Weights of a small GPT-style language model, trained from scratch on English Wikipedia.
Size: 8 layers, width 768, 12 heads of 64, MLP 2048 SwiGLU, vocabulary 45647, 127M parameters.
Each number is 128 + 24 x the weight over its row's rms, rounded and kept within 0 to 255. Layers, rows and columns count from 0. Numbers have three digits each. The size before them is the row's rms in percent of the matrix's.

# layer 5 MLP gate, 2048x768, rms 0.0819, rows 665-713, columns 288-383
092:124134146129104130114141122121135147104093123116129153120157127125100103159120093127110137156109137125165137110097100137140098131097118101131137107127100116084099104110139115116155130120137118144107110128118122138100117138161139175108124149122181121166156112118151126129118116117108095159
105:131169147131076180142107098122118105140083113126155111159161132096148102131133112162136149091094104143116139129142138127146118120103107150098161112123090141140100104093119135126125156087117109107096116120139147180140159139108154125126127151109188175114141112118110103113123141131108084153
104:136127096117110158106136110109119122129126183132166091075093111122139145119141143082157116156113069124198122095168111115156147128127123099065109130154125132127138143150092140138119125133136116175104114170137112152105124086148117137113118139160137133107150138140138121116118165099107100099
101:147121139066122132125112102162118136089131145081147136131178145159114116113077146122123082174095150115158129125118122132124144111123071123114122124168102147127175119138091169154133107138096126123146141138116113069188138131151116113147104144109131093169109108136121149133138172132108138107
099:092109146112138158132139136098134087139061157102157111129125114126118119118161172100149126158136138130094168146104115133109100103102132094095107168133129084145095129127177137112116085070122173161130125152138164136127146102118123155130154116126132148166133160113097149133139134124086109128
115:131102088151098116107158124126121136107114107112159100142125143124103085134134124103106123166117148126093134084097088153132096129121114140123153109125154141117131108114111118160141145133139177122139138130148132119116153110114147099092140154112154081165108126112084134146141119138112131106
089:133177097114116136097124131116106117158114128136096176108102114105157129125128120152170132198112116148116133124156119098105126121105103174161160134175153133090130133126136087090124098082116158129175112104155162102109114117123100122109108133131134146146134136175113120146094129111152132114
094:138131121139124134149145131145144152164122167109131168154134109151137120125143067123148113093116137101142174109135112138092133082125150120134092127178157139122160098070125132136156121121141125156135147075121117084115114134131187207152107132134092154097107120118158172131065122119098121138
108:118077139120124104117159145149136086156161123135100113120101129126120108132236115148088119141099136119169155117086101115193146098176121102096133147181105119124140108121151154134120124128111127135135139101148135092097114133175148117128143113137155157156146160129147146116089118091114114098
101:139093159140143136116105098108149119123090130152135102107108090140139164127127147108134146108091142079116088109152076122135128107145110087121095109097114150147143105107126151123131119135145112117122093138117109111149097118136098114137144154156114165077168133113121074166128187163166175126
108:106110164119181129120089127179145098111121119149122115121091125139121152147135156128148104097127135138099101140168116143147139119129151114073133094163133153166168128122134130109136145143103089162133137139180156121175126140101158124138111152116127114104103107134147124129141123157148121144
100:096150126137147124140125129087151084108141151167108106117101123137156119107093169118132127120155146149162132077145118139123180136123130167114143179111158107159089092154116116141110105114088168094109143127101088142146095133121109140091114135107102130119157120101098117158134132156123075130
101:134124148079126129127096185152114107135150144116188143105109126170115084160152092143093087067092122103114144100140122174118110123128130131134109140123129164120144127124130123081157183146143125128128098115133151132150143108118125113095133105106124141108110119109150151111135120123113169103
093:153105090113091132157104147169117126104101147143135130087087116065098139131176119145109103125104137139067128169127125126111152176113180169111130124132136109132171143113116175074120132121135154102078136131107131140106096117155143145112111121107125113116139126131084143114127117146129150115
092:129092121083114135127105158169114129140159144173107140142101089128152114126154129112210122147123148149140138167154100129141098124083108151141114117128147139137127105125143167128125108139136166100147123143101119114126127129093111156127138119124143097098128124075117078137135145139136150073
103:094167188118131141094129138161123136146142135111077121110090075112120128135148112119127107132130129123145145102119091153130100117102135115134148148125117121153094116112075159089097137117144105108142129106150167137116154142176181103131147161076113102115136161103099128129109133128128142183
100:141069101119129166114149105123132137089121152134119122158130145085101148111102165148152068096148086137177160143168126155116158127162119092148158144102142155155131166089141157122110119157103084091096136085103155100115119121143136120147143134101162169082125156115060158128130107132121125155
101:074146138157148159140127130114170109147140102112120125120144132140154130138130109102146148127154147149141101159126101120152131094158127105075141079112154101148134128158080142127129136130148093170092123154120144164155136124121124100124119108096139094083173121153121108135156170143146127157
095:147101168166152125096104129112137091128133152137159142147104158136059072080092162075143146120149142119115139129126159150136159170148131113110133116128156149071095093105144130119151121072127168140135100117137112104115110150081129133093124136096133109132141108084113105129127137129159178160
097:119104147100093135138172103099140127126165124109109103073106103160166101108116155123152153082122135122141088103113162120160136151097134133123105145166107120128091145166142126135147115144164096129135160144109180101127111120146162141113102125143178136109110158118135126126116095096146124086
107:159129084132118100139165122110111143139116104157141120141109118104121113166123155169142128139081121125140176136157153104107117128167162120147110133153124137145117154115131107132091185115169125125126123170171096137138089132089105131129130129141153123121164104101134134152126163100143137127
111:119102137127127117084085127151098123104130143094127109163127165153140147167158152122145083144078135163127140161110116119147152117095112138125141137122126144131129172151133144140132126129156144174100114108160128057132124123116123102149144121153112069100137093172124167113111143123143123105
098:146155121131139146131130126144097113146092129158125148119092158116146108117107126076149119120114100148116138112102122092139159118143144100091131128110141135128148150133111119099126148098146125130101123155164138158149127136165137111113111138128117124160185121132121159097129135073178142134
112:131115109122090149136125140122118126139131130124108102125126131120117102113116107102127134146080132129140162124094115121123139171152091152115162106155140157138168200118135141156119128138119134099130104107167116151122136136095079102117090131111093097072172115152120132131146172107089091104
091:130075133188173159124120174138127136147155142123104115148136164126123093119135163118159108137119081134148155154140123145116117127121144174117105152141127157107112149130076113125099130121155092134117143120130128088112100085117136144129137096145151124126171107117130146169131126120121129105
102:111109183128066129102134127075152110131151123116130086127113148128128121115133147110119055107135125127121159127120169143150115128160131121136167115159123138072124137130124129158116090066093144108144129122174130128134171096099160127156135141071170120129169132140110131088116125174097110122
103:093169122095128149093164130158137124133140135091154113147112173135156093116121145111117142094096162161146161127141128142150126121121128151104120150147148168126163135130129100108114089158129149147108085141140124099132133109160159121132064114139136128119145158098121149108141130200147136101
100:130147151093153144149123145097108147142099125130132130140137124086182118142143147141110131084111129121155117099173134127073173133107167126089122166134134141111100134106122159082139112153130100098128101121120150128151105129115106090128106123132158149139100104127095103095126118155155119107
098:088125155120148110160125102151126144118113129143212125124144143056122100130155109133100121086130077144111097115145125109140150143111100133130131119117076196094110160099125177116151104123099169157072132101103134059119093098140104150137117092108170153109123124156146117143125145130132117130
107:146065140080118142114119126111136139125132165123114145136117131143107130139135195130143099107145124138125135108085087144113122168118136084147103105123137095132153170119107094105113137146132153152160111109141106144117137103123122083166110104123153142114148112115163139088121150128095145166
103:128133127154122101166162120122117095093125145142149127126116095118129095123161174145140114160164113161118101123132100147137132122125140137149127145106117162119130144129155098167080135105103118127137113093111146094136098110165097145109121122090155123134153142102172140112132155127108141118
092:154127152075093169110132172131126089090119118115153113149153157151113131125165122156103095103131070130112127107133097134114126119118079131166150169125146179096128105142109138139120100153102145137127127114097111144135148108136137120164142124163103102111163123135103104132066135138146095135
105:112148109141133129078139140164169107112142136141101122138070098103099146111147119101138165108100159121123152146146136145125120119164150104130124109130120146141152147134165147149153114134153111144106139133165124139143105149113149164126189151169137098096112078103142152111129141119101121138
095:121126110143108147114176086110148083097145104146113141088097122106116126162159115103103094127130129139113129153117122126101095131129095112117129121135124153096100143156131091091130153098095100098119150111135124156109117110133161148104148171161147104103105111122145145134153128159123128172
094:110134114168090116139126106118127125139095140139127113110119086126166147149096138108144104145160136111096078089121157163067141122146149156083153130152129081156102081127136104135121167160101109143130145148098118143132156088152144143143164142117110162136134086092130134129140090105141111165
091:071086126123143116112116136160128094140149143162126093110116116152091120133157101161133158101137129120129112106146148096101163157112151157103147089177126139155155142163129169110178142139172088105165138143134125088178121120155144131130111099155073150166121126165147158151069131094114142111
093:105120178143140126134084144152137163142117153124103135115122146124098100139119130127162126114124134164087156122099117130127165122098141138093096176166154124122083119110111160091193132122112065123136109157118129104120148111108170133176120153110120141077164112147080091113166151132114083145
095:134170127142148134110128191158138125121093088086131111099098132151098114129115151109089125128107115113109128110119122162059105103128129115136115115117146152163195151138111138185106141155097128168144180120101128123149134156128156119148114114111092107130157121156144129147113180172126137156
101:106102106122144151151137145141149116133102134136166092123126111138126120141142180056143165128124110119122076121131161136123093111203150156095136134167130145125127106119132127145112146115165152143126147132116121129149109133116106143140146074093119130118087101108154156142129093134102106138
104:131087137117167148122122137090173134126113113108135122134117157145114148157139128130143111105105155113108104094118115119085126118109117121099103121134175100080142127120083137109084123071124130128164156116115186128140169092128137148123129165120115158157112149165160117130138083148130143124
107:147090124115135122166123099121114126075126120148107158120077110146105117110153158133122132121145181109132133120129116147124122118093166117114131125126075135110098188108116146107131151120106137117116121163109123139127156125131150122129115115103118102153142158131101136107163123163146096137
103:137133116167148158136111127101135151106142137112095098146128158150152108134133132165110155060134118131110091156174117132124127083145131082125109104158137118157137126109128074051166159134146130116098150090133172162128147130151114147170116116103163163165144145134121120117136148121097143140
099:104100121105152116106165104136092083096097161135113106134154111103172106127092135161169102106123110135112108167155121137149106122149122115102118122128139144149170129096110157134120122148165162136124122145144146163138097118135104136106156127158113114119112133097092091135139159144133095119
097:147133136129062101142113159106129141138076171076140131130106133128120103103122117117140144150158135117145184160125115101090132099128112157136126118120100143107126126139122107122097193101111144154166101136128085112130116099131145125118143101100127104125146130142092145143130141134140124134
104:102153189126138166134177108118127122159132133123125087157110148132119138116115131148160107115177161165130129141120120139120169090180127116160159160158131114147128101135152156105136096136103171123132113113123154110135142139104142169139152089118124125097154117133117111169099113139130139129
104:134146132127115094153098156099129157142153139104095153124145117100133111112113145133162121138127137125149089150091119102140105137149110112085131107090152146147157138162140140137143163147141130140121132139126117144113143142131159096128168087108100130118139189095118104141152128070113124115
099:143090094145155105140170112160103120133134145084140090159145138109082124139128145099125099172095101153156159145108158124140146145122149113086170080138134131163131152111101140113102098100079155134155156152104126166151102156123127141132131138114132138132138134097090142149176200135077142136
091:123097163099149105112123163141145153101165151100119126164100160135111117145165176087115105128138132135112101117157109086065172120153185134069114136095154156099117128141174121103127125156153143110124118148083121122152137127127151110125093129140117175140147097149123133099133161133139111136
098:142084140131137149171122131085177146110086127131161147152130139111132147131164093093121119124157084093146085136119113079134094123147140099136139118112104146147131153190153122170118084136133121147128118108141148134158117130131153145104116154179108129164131100139172096147093143143129119139
# layer 5 MLP up, 2048x768, rms 0.0863, rows 665-712, columns 288-383
093:165106149131122160127105094124131145123076105139160127121067142147106161137138120124126132124081143145177138129136085118146083107092119130132128099121137135124173158084134139138135168123132144128115153158125110122119123137149142133109116124113131108162142125116134074114057150130138089200
102:101135136115126133129129124114095126128157164123139164130094123115142123137102166110114135143123185155106084126104129136128091123167098195093080172148145105089123135129120114101131132122118117141139100152069110093116135100105096105150125097085133118141157103128181146146127134147148152114
098:144102097084101156147169120073159105156125174075101090089129115095142124121137179127162116152155121098136139183128110078111129117150165150092139150092171157118150150100159147132136139067095113143141128151137118126142122147121121150127122126146133123126137095087123130121153171143095124140
101:128164102130138112078132100057185123099149145118146117129120118081060140157145102118145140105143129135127137118071152181082102101085120193157133134104095147177134164138116088129147120114134102144126118113141133117095156106115107118113119104115118165122102138102146149119136130146093104088
101:121142153128106111133141096133143122097120147108106180091120161119119109160141118124092130135108156131113113166140146144148122139130116111142105142087112158064127142158159097128188147151106119136126121136122114107121174168109156118173131165099152120137108080101168133125125129137098162142
138:100154106074201151147156155115157101129115170120131121130131133131119125143115116138124089136114078155116090138140166159143121144131120139111091136114116098137153101098147135069162110109123160156107136133123144124109108184149189131115141141121095094157165123096141120127146134121147166135
088:097135113161139131133090128137130148147089110111078127107127099121134175140115134166125137129109123124126158134127093084121155144131102102124128152088086134135138074147111179105103142166135148142153123141146151148131149164129158103120144165133097136130118143155166126129173087082125088127
086:127141133113148125119135160098101124153116078125132120116146192150185065142154098162123134129128154130110139146064113113144157128151121145110131155093094159124099114117108117124102109080153139099131103127089144155085115110165110111126126129138114128121161116119084148127110121144184129151
101:084159122169129121140080137136123159135090133125143097105114108140137114146133138117138114150165103144156155168116153095116148121100133098144112151113096137162141160140136131146161126145126124130108102046121130136140086124129123150118183145116093124138170156124126115129131106120110109100
100:103146099111084121110103140102128123147144140146129112154149120090125130089133096163091090162120119149122185122121106158115144135146102144134140111097115110169147153104159135129189162145099102159144102135150128102122149134135109092097179098125126108135121127155155117176153167108145133134
113:135171162131106119124085162091127141152165134085122128143070132142089167152157155104112169167129123102122136124138184101095108131138154141118135121153119145118142137113096123099126102134146117112132120128137101153123137126118107150157129134190086129130129117121147148118102146129103112085
094:157131140148116130120133138107152139142093123166135129124125134128147100120098142096133133117129127132135116121117145133109105158152140118134150105116125088111120122130132141105126082135145147084154112112156130108153130174161141148128132139170153142100150119176138148132096114129090110137
106:152110117092127087152144116112118107129094090121115190113128092116142149113125151121125151134102087127129136199134114082093117116129152099133076147164145112126127150118130111161127131101097137173163149149154159071160114183118116061086092122115084145103162115122151170142162075168118112148
093:153142127128131135131114153118148130103136069104140150133142179134145138149187137108082088124096115137124153147106128084077132112147140123145137080115113115118173128142174103162137143107104145106112143091116121137110158133108128147149133145118103138134143084095152077151093127106126106131
096:123127104128122144170106145131123119145158152153126096109104127112109136061124148091162167132114162153132072130147150160156150113118138088124138081154141096142152097133136106140098128133112129077133145114120161087105165126148110147132109115107118112133170081139113092133134145127145161163
103:118125142129111113117118141090140117136079091146152127170124168123121146113105157148165094099165128138138156161152105099067147123167158140111113191124085145135151105164166143132106123156122142154139085138115138142127132103156154125154119163122146139132137127154121097122143137134111131110
101:091116115119148098150124090130153114115128124126140129128112129148115128139126136157136140121141107099078107114152160161121118171122117132154091139092113136151146092122114109107162104131130131129124073150084127174112151122158140113156168131106075171118094153164098143147142142141151136128
102:083145140105108133144130115144110082119181179167098140147147142139140115100107156104135125125168157140142136158136097144168108104120109106102157122086147124115143114163078121138114168099117109134145151133091138167134125125140119116163130163126134093138170111144151134168160123106131131140
098:103141124115110134123136135171107139157164099164135083135103155150083067077089127071142091172169138134161138075146138145110139147133141152135147096156124149132082144151126108103112117099159122172169125153109121128150169116129169119095134140101109114127109125121084144113117134124124160130
089:077105132160143169149152105109135089147154126123133095120162117152148121100136128174156144099119156109140119143153152125129096131121146123115111151151133181155094096125117115119137123168152173109129167158108117102120142164107159124148126092135150087115084143114122122148113127131107153130
106:077134158149146153165066105114122123112144101112113108130146115119138170106164148109083141094083205115134065131133171126135080185120121141124139152143118106115108118131131117149103091087106140137097090128120139109145150145133124118132116143135121092150166137093084112063111113125125109103
114:143122153143116122141118098126160163123130131156143135126102143088117156121135121135072107173137153126124125097124085124168137124119103109131118139161111106150136108136143104156105161168132121140110151158121124140091106131151171144111151151141145191149160131094108160154153159088137123169
098:130105106118141145082124112144072157129137134153148126107124121148108154138149113141108117142143145124080160162115100140142108151131147157175138091101126097134127137127116122120114102135159181122100151103144147142167107154094088172137105108128143104132142174121084113124131110108176109171
111:147142136116117122137104089117108134105110128138136182131121173110108147098125131130122127138152082140146095131150095153143097114127142106124111150101125108061084151114122154153133065131131101203104118127132174118157103139118165162153104156071112135150110115114096099187108124135114124127
099:097160104095127165088152132147126074122120188123122125138146108134143119164133106180142104107123131132092146133109129122114128121123161132128127142140086098120142067130123124125135143135191151121108135113122130140121108144152136113164144098119133100125128108136133113108131126125096126146
095:137174134157127115115124145127098109084130124171151127162120128128127117157133134106156110106146106054096179106135105095138116145173135155157132138128086131142175158116093126121137135096189098142111158146110141154134108133147089131137140096161108133114119113156157136134060099147124138119
109:109144093125144139157119122082144116115145128095141129161097098146161111144153145150128118114125176116102110144127154117123093115129103157088073123091134098117085150123114099095062129092116138137148097124122130124165136138137130093140148105141135138127129111106128118141115137136110134120
103:114128093142151175162115139153121147157135141133119152161102154112127167133160073142121153078098117126171116122091128140133093134132136132091118117102107117134141079146111138143161130114127112136068081141117162097114113127138136160107123123096179106142148110172172165101125144128120119090
101:157117110104126129121117059124151141106147127118163143152081174128153099122143119148119084102149060158120128132101150125185122163086129104100152112114106162142145141068143147161131110133114086110142147138102099097134138123079104157123143112095113081099149119136195114142165153143154131108
106:145101176126132127106126104107117158098101154118140164134092118096144142119150102124141063121163114139110147110098127156138148149101159123163075119118143109112150162155098138134123072153097128146124153129167144184103112128109165125113133097129126119121136133116163130143137126129112109129
101:120143126141123104139113112113136161107123117118150146077145121127121148129190139127113128127123126095149130125141101132138115171133146134166145130131088107184146175138139086131141129095132122143094100066126101125149131137124106142132094142122142123105135101095073112122158095144142177097
090:151128117171159113109142152151132132145158171107098124146094089071124094102124090095135145146120162125141173137170174110122101131103145121102129174161143117107110152133146130137149119121117119128073088145102124124119131131135164179120173121121151150100115094077132110142135162110133128108
108:133134105144150064104108110106128127122104184162166149114159077134142081104164104137120090129095138163136144137125131081091088097186131096104138106086125156121157120137132152154182140134109129146097148169138095144104104138143103129154091134106107118102136103121115191133141107131121079163
091:127177135098146107117132107107137100137096109125141132091134112148109122123118139147110118088146102145123118127131155113105174161082130154099090150142142141112133148104133126133133127160130179095110138088108115116130095118112125146156131129117133149164084132105143129115155135108127132113
098:130117186136113140108136140117115108116133088123149136113084117127134125097110174158168161132166116139140136182165152175170159153114133126137199128115136113176121109119123120161178082135137166137135114119110152142129140134140139153152106161196148173096136146137107118155133169156104096124
091:084095155112116124113117143165150105147116115169145110125117144179100136118101108165124155134114115166136096112113125118104130140138145115120117129178126130129146158158130104138163127164105143113151127152154163149149142160124115133082119098170113137124110120133126131109105120102135161130
095:122110125136168091141122119126132120140115077131176130144136111124145131138141182114108118155100116113158083136100123126147101131158115166147184117106109145141125121105127117111134134146123100135102119131145099165117157141171105110079132107144165140104100150143110120140110130119098125119
092:109081141171129123147176110125129161174129156088144144124125118163162167152115151101149177135130126128171129111124123139119112153153121132130198152126126145125142129120117082097096131115137150113126160124150133116135109106157117145119135134150129172160133129114121111093099119135155107127
092:142112103163155115101148173149091135147167106149128104109111132128129132153100161096085138162128133146111101154179140148103113134111137138131102135106131128123105156124113067114124131159097104167155118088118119151112129126143093133142130076144114099164156102114117096107121151112131127116
103:130151120116142180125151129130123130127120124148140105097159150175080115140156151093136135142106091140119116141118138178105151110107103148113176116116156125123150105115096130158129102103153101142171133087146118095177136117147126171115134090120144093148105106158115123129060159131103131110
106:117124116069127147153150095138105142075141074151116070116120160181118114130094114163110134126141143134104166133126124161124122076112179069134112107109143115100123142107165136132119147137125095165138088110154108133121124130104093109134111100128148167144161107103134116169114139124139157118
107:120137173118136106097161109113147098151129141165137146111132111137138131098088146137153142178131147112114081105117136126136107063118084099142149136076126168116083110134106129129140104131172121123116116099180101120167134128095130105145152140142102086146094158141130062125084106133117078124
099:119107130151103142120101100171112122110124180123084142098170160146092123111100149166115151123130149134093128129130123108073118102123140136140094115144131110136140099086102111125132076127126169117130146120142109128123134123175115089147103100102127106198142142126110134147087119101122147157
097:106134130123125107114112114154092130138099054123134110116145100106125121148113143127122079112110131109135128121157133128130132141132156132145138131139133140118117097119123134126133095127151089103145153100152118135152167112090103119129113172095109139133084159113156134103130103106137141143
097:137118121126121137124143110111106130145168128125121196135137122138125159124113134158141125168131151102124159137113125102128137149130135116114092091093127149103123137126124141163190122134133100090120118084103141106111128113145082096106136164145172122126126135121116140103132122123132161123
111:117162102122142145133122146086119121093120116127117111103151111146130143119189132093104176111084103129128120165160136149098142135125124152184135143103097144130112227098103143147132119113107151138116146147137131155181122171152120128176115102125104109141138151126120117146168150115171152129
102:096115112091120109118102136091107163144138142125120124169109136135163120085139159117151150089146138134116142150125121123140106111124145150121142158129126151133138123136141116087120153124073110092107076118153141097121163156123127125140126132147122102093121111154151165169137104073130132153
094:195128095132126118119136110152114147149124133110113145109148178106130149136123178072134104125101130122133119125139105103112110144144117095130149169135192115074162122180117147128166130188129108115126112126130127143154155116185152109098111166123133100189101113128137109132165139112143161145
# layer 5 MLP down (transposed), 2048x768, rms 0.0844, rows 665-712, columns 288-383
099:150099152156105143147106107159160077106109165133127119079138107125132156112137100115125131119157122124094058137125141135124106150133136122128118142108113138161096143170107132144173132123107154141137126126139155099131149176129081146115147100114091135102188136134121118116119148142126087105
107:127130111102122102127095164151140186102131109171150147133117165135111100122160099129136157123120151121099100133071165119093137122095165101100120121118106118083133161103105113140124129126145147124155103115136134118163125119120097112147126098145157182102140149130165123156147132129139101130
099:124103105100102092160119136123114127100117115161088111109173081089135129148101084141153139108146093128158113124153156174120126132138182132104166128108096096124133177117160109137104141104157171132101110130091099109106107147148138169137145129137095143124107116144144121134095139098113121104
097:116137125165153153121137119115087105115108117134164146145145154162102138117116131141165102124100101155102081137133204145112129124108144124174166131153172137132111100115127138131133155139167166144133152150113118138132100153144128134117159131141178112141122094120178120129118127149128152114
101:165109074111106056138127147108139123127109154100163133117120157083127152161096192125162121168125179164113127139108117140060097141163143145108111120148149110089067205137144115096166132142102116131157133073127121147120099089159160158156141134108110127073140112174169144100105133093166179166
101:096137165056146141142139148130135137090125141124192094140102134118116121182122105163117136116177105115135142187098142159124114151124177134123105164109125175133150111104132133074120124128118184184111148107146158118139136162131111144122151139125092152100099139116103135122134109093094139160
095:140118170149097109090125178120115099096119146156122155115102126103108141121144174172168120163120140132127110172114141157158112158144123128130127135102161090079144136112135094098125134122135141126134131123105100145149131100096089092127141192104089150106132166131097130147123114130111105143
090:156117130125115093163091101147098145146123122122173125133114180074129087123142126143126145164081151137114136126113137111127102086094173108112144159140126057131124111149168115129092122128096138161105137101071139126083142109190134102109159115112145162097122127123085089143126102099133111153
095:150155124123106124117125143093096137161152152124124140097119106129131151174054143131116131150129164077129138117115131115114098151116125065107111149121119121089074121124138116135145090150140148090153149109118134133158138139129138138135100136134119145094067119106118132108142120160139156143
103:128144157125131103145096092124160165151169094118155132143118115092164152107135091112139109145069074151121153174134152142157142166130132099138072145165122123105104151129137125156098116131125129140130127143113112094120152157114070116133172113112131146135155113130160156146125132151140138124
103:133117118148140123154094120111118122165067110081190115129166139158112091142138154098119131086105179120151087129113135125079102122130131060165088144115124104099124133140113077128098147145117147117112145152129133167130111146099095122156106087122141144134150169122138130104097100147170116121
097:091124109146159140143126139105119133161088111115120115136130121162137115131106088118111111194147116129090128134161125145081131153140114139115124105156106127097108169100152151061104087115123111139137093151125118109155083116090182136141159161137107109104102167115137134119120126159139102129
095:151128132134102154114118162136144114115126160141160166131114107112136142152116083126104109145123114130104115084141128172103121142186109144105131142131115147134136138128139120120200112154148140151124106099139162100148167159114100178148139114132152182113152132114122146152152130132145156102
096:126110128171108120136086065137095128137166113123126148135129184135119095141128112055166149124123108140130183124118145090096115151102129131165118137190108128083104107171137136123168149155152114116116151168152153135158074192127070114140123145140165113143114134122108112142090096123066113083
098:105122110129112137122124101163121187141122111144116123114125164099164168104073147164178116150138121142101144173130139090133136111146135119109117105115096118093117114100155117179141116164156109120131115160143090130115153165159138124116179124110106094130177105119102139190122136159129118141
102:168083136155162142097140167149160121112108160180098126145144109138117126164106119109140138157104124112091097120111090090181109072091166103163083122164130139108122088109151132121160171110114108132148116107113143154162088077130153136108080156106125130126135102144113146117140145166099177127
096:130146117128144141172103138077127076125103138128120104090160102139147136087132128119153097093128107111128171150087141109132143116141144123127147159139136104113146141139094122111096090133133147122101147133159147142152136114137113112117080069093134128133142128188128175141139110112125147152
097:149171134093112126149112162128134113145144155120131124149128107114100090103108155075156111146121139073095163117154143149124060136138112153170153119131116068129161164103117128129113157111128117127120135159138133159168130148176111146132104153149116148159120132099128123198115120148144122135
108:101137120136134119136120140160162143121104087115095090155120140189137107142129134126144113103141148118110187116125120152127133164124118110090089100116149137104145169114113124144122129119130132081115176150123159149125140126104139140082077167152132162089063068154127106110140143141159129116
098:087150179155095154105134114132122104156081121116098097114113130127122158108083140106157111162125106148151139142166156121138146135150121106131122166089129134141125132130133124161145113119134124097141101143111114102117148133109114165175142130128103115113106075132122112125093077101144148151
103:163159118108113096149134086163126110158095189123154108134107141152130139090108138144140118158119129104140129122136106116133096126089116133125090131144090188128111092115107101134090120097132152109100144121103133121129131149091128158150149097124152160123105138102146144098158147157104110128
110:102113127146119089121122113091113128107139097131141121124166130154101104107091134175153130117141087134104149134131158151106148137110135103140088123071150091128135095150128125131142121164119094087106174139062163122123109163127166156079137156131142138108100122106161127100166100121164121133
101:159076128137102082118100111069129133106144139089123166110124131141130173153154148107112123138145126131097110125132073138095156071128144126110116138149145163158150119129135128149105127137178138138170099151113156098127175153134156102165151101104162130114128155103138134143130158152171107090
110:147139130131123137108174079117164095148132074133147103135140077067084145101130116134161126118148136057127196060129126145145145109138137081160159152107110126072091181129095116140141141133085137122123150116155082114137120146118144065135097082133120155118138142095119122150144116146080133117
098:106151102092086154108140173149103116125143158101113123159092101095144094148151147124143124146146125088114142148094107161148148128110168106130073111105117084105123144150122101165142119109094118072108132129127145167108161100129126162143157127131176154112180121152085160170109130130151122138
098:147138126152145146102129139126128106172130116129127154140155141126121063151118083174147128120142148102134160116115112165124121134155142143128125127168112119132107144096178115180131114144146091102141167102106132132121106132130153129150130099136140118092149176124118166100148112121157110106
094:120105164139115112178142128118078077114150169124130114103114146126162111118094111142158085103126142126149118123117131122100107112158172121111151115127165164127145153125144129182209119151111137151139129098119152126126143159081135139147149114133174158101112149131122132121184106100130119173
100:130164101137130185115122097117144119162121135138098159148120147124128104098137122140181104135143136168121155149096105136113087132127127106118164151095102145142097119131101159125140122116112125120138116133157090116122112097118154178150115145155146096108165134125102161157180125126144182123
098:125141118164126122112133112105158113120132100162134133096131147126145138143163135127133091158125101112127158081125118067089137147122137132112114108102126108119121086095101126064145088129087129132123118130130151136110109153099147143130139112138135113113101153151077098148118167117125168108
106:103159119107115118145106103146154110132108109148103083091149120131092124117129130119169123136129099106121153121154095146102136105154112129143135143119151078153075118125157128157139132115157109123137156105103085096108129132080154138131127064125110114130141124146096131145173143127108136151
108:160167138156110135098136129119130120137174149083119138132122115142151109118089092082139140146118076106134136153141152161099119177134087107148113130113159153149086173079154127089190128137126136114129112087125107125141131145154128116175134159150127135114112144145138136137094135155141148088
099:130127135141114125120105154173130096129169101170103117133100165114128068137124141078095114127099119112141128136147132129126136098110120101132127143103113140135088107119115149120131143113093130142078126141114123101164128149137086145140123127157089116093109124138105080159059134100130163158
107:107122114111149112092137079140109120124155076161109112129182139154142148136070148079091128157100089134129195135116123124091103134176094115148148133109134167129132113120111132144125131151195093118096156133179147163115112121131101127157143118088115133187140094119119125089113118088134088143
097:149107105151102111088117109147124143144090185122107126149103174092129085112137140132137125130124136152154120171136116115154176125108169101112125124125113135080120107112114139121114138167105142123136069142113132100126080093111093113098141163105134160187101116136101159110148096138144143109
092:123107115129116130204124091142133130123140126102155125131159149101118113132137134094114137114069127138141149131132129144138138099176137116113131099107114080173084117098146131110105120164084138112089125165136094137121126085122129134133144120104110116141108091137159105146135131116138141105
091:127132132100126129133102169105107131082123122098118157177107118139175094143111114127148139133126128148152122145143109115149122112126123105141150124114113144114132157091139159135109095109120147139108121161133084135103127125181098109098099154104129135097105107141113139126101167149103113112
101:118144131100131147130129112184123151064136161094110109159128164136115094099155138087118154119111108139152158121132117117137087107143122153101134133116091097145073114110103137112131111145119141119112146101120133082138129163169146137117123145152135124150191094147142135144110158142151112120
097:104151122174144142145129056156079099133095170126169126137164113111177121175158160102206135117139181145173148141082153129171052109152129117123087120116123121132102076109171110140117139142094114132145098130160101083122127166096089150119138141184125125143169168138108090149133136133114117123
093:125114102111127110128119135132101189104125115102158112161146120176085119099131115135179080127167124123137123173144121117118100147166132129126141149116107143129102190112114166110120164146108144113122142133101149109106120135107166153135093106121127134140145128157115092124110105091171090131
097:081138146137115125080142085145127141132149145094128134167127123116129151148111109143119092123106101111116122137120141106115133137176116177114146105100172126133100103118136114111137136162110148129139124161119102132140107175130114104135166113059112073045132085132124130153151097126126117102
099:131150125128180129180141102082094104121139149118190115112109141128116162138123071111144119139143109132085119150159120111092132140193109142182120136110102100162109146118097134117125137146128124131140144118164149130130137166176116129144123103105139156147150133115112100149144126143185124146
094:103156137140137146167097109135119161146073118117128124085122147109134083131143124136112131123141149147156163133119128123148115128170113118123132142117104193110091148124134141149103133149097118088070096152081105106145124148137155100129098169092141118105070166132161130106153104117121133148
100:141111114086114118161104105095138141133139090152094117151157107157145138131154194094091124147105158159126132156137110123127157116120139140151106183129139102132124140148075163127112129135134089168137123128120087131079113110104130131140113085139145121110127115097117177120116153121121125145
091:112163109106116158119111149124146130146057162124127111149128119126111101099113112144137159145123121141124105163121123161104156148110047132137095123103097108144115165142129088144137123124130127133116103143127120079125130108139136140121123077108109054113133136117102140110156103139104135128
096:132183140154106132133157139157174127125121098112156115125128102145096081128089201101157126111140122121133179110156143130148141091145130176128126123140144111126130151145124143150113113086136148091097117128133118115147110141088110102141113119174165160171116140130126104142071131152123127146
108:163145137143115155159103136140122153139166091140106113126154114162140126135137163121107162103151110124130091134147069131142152121147135107134130166111090154111097147139134089171140075098099133139117111144144149143144115102142139125136143103115134131134137129121133108145080156131173147130
096:133122109146156108130130105116118155133121155119124133140077133122123095111113109155142123147103103102135103176130160109129144121114132119121104112130102140126164159128131128164149106159163121118135089135099108133112098121169161139154104111146118097143126114157112138111154101108102169151
099:130118106176068125101133109148139050162117113176173133154150143118131179109107122125101129118158133094136125130126146154086140133160155096122122164110144138093129158145183124135132142159165088147150136104147126069108175106170105147128129154106128125154155113125120106143125133146157134128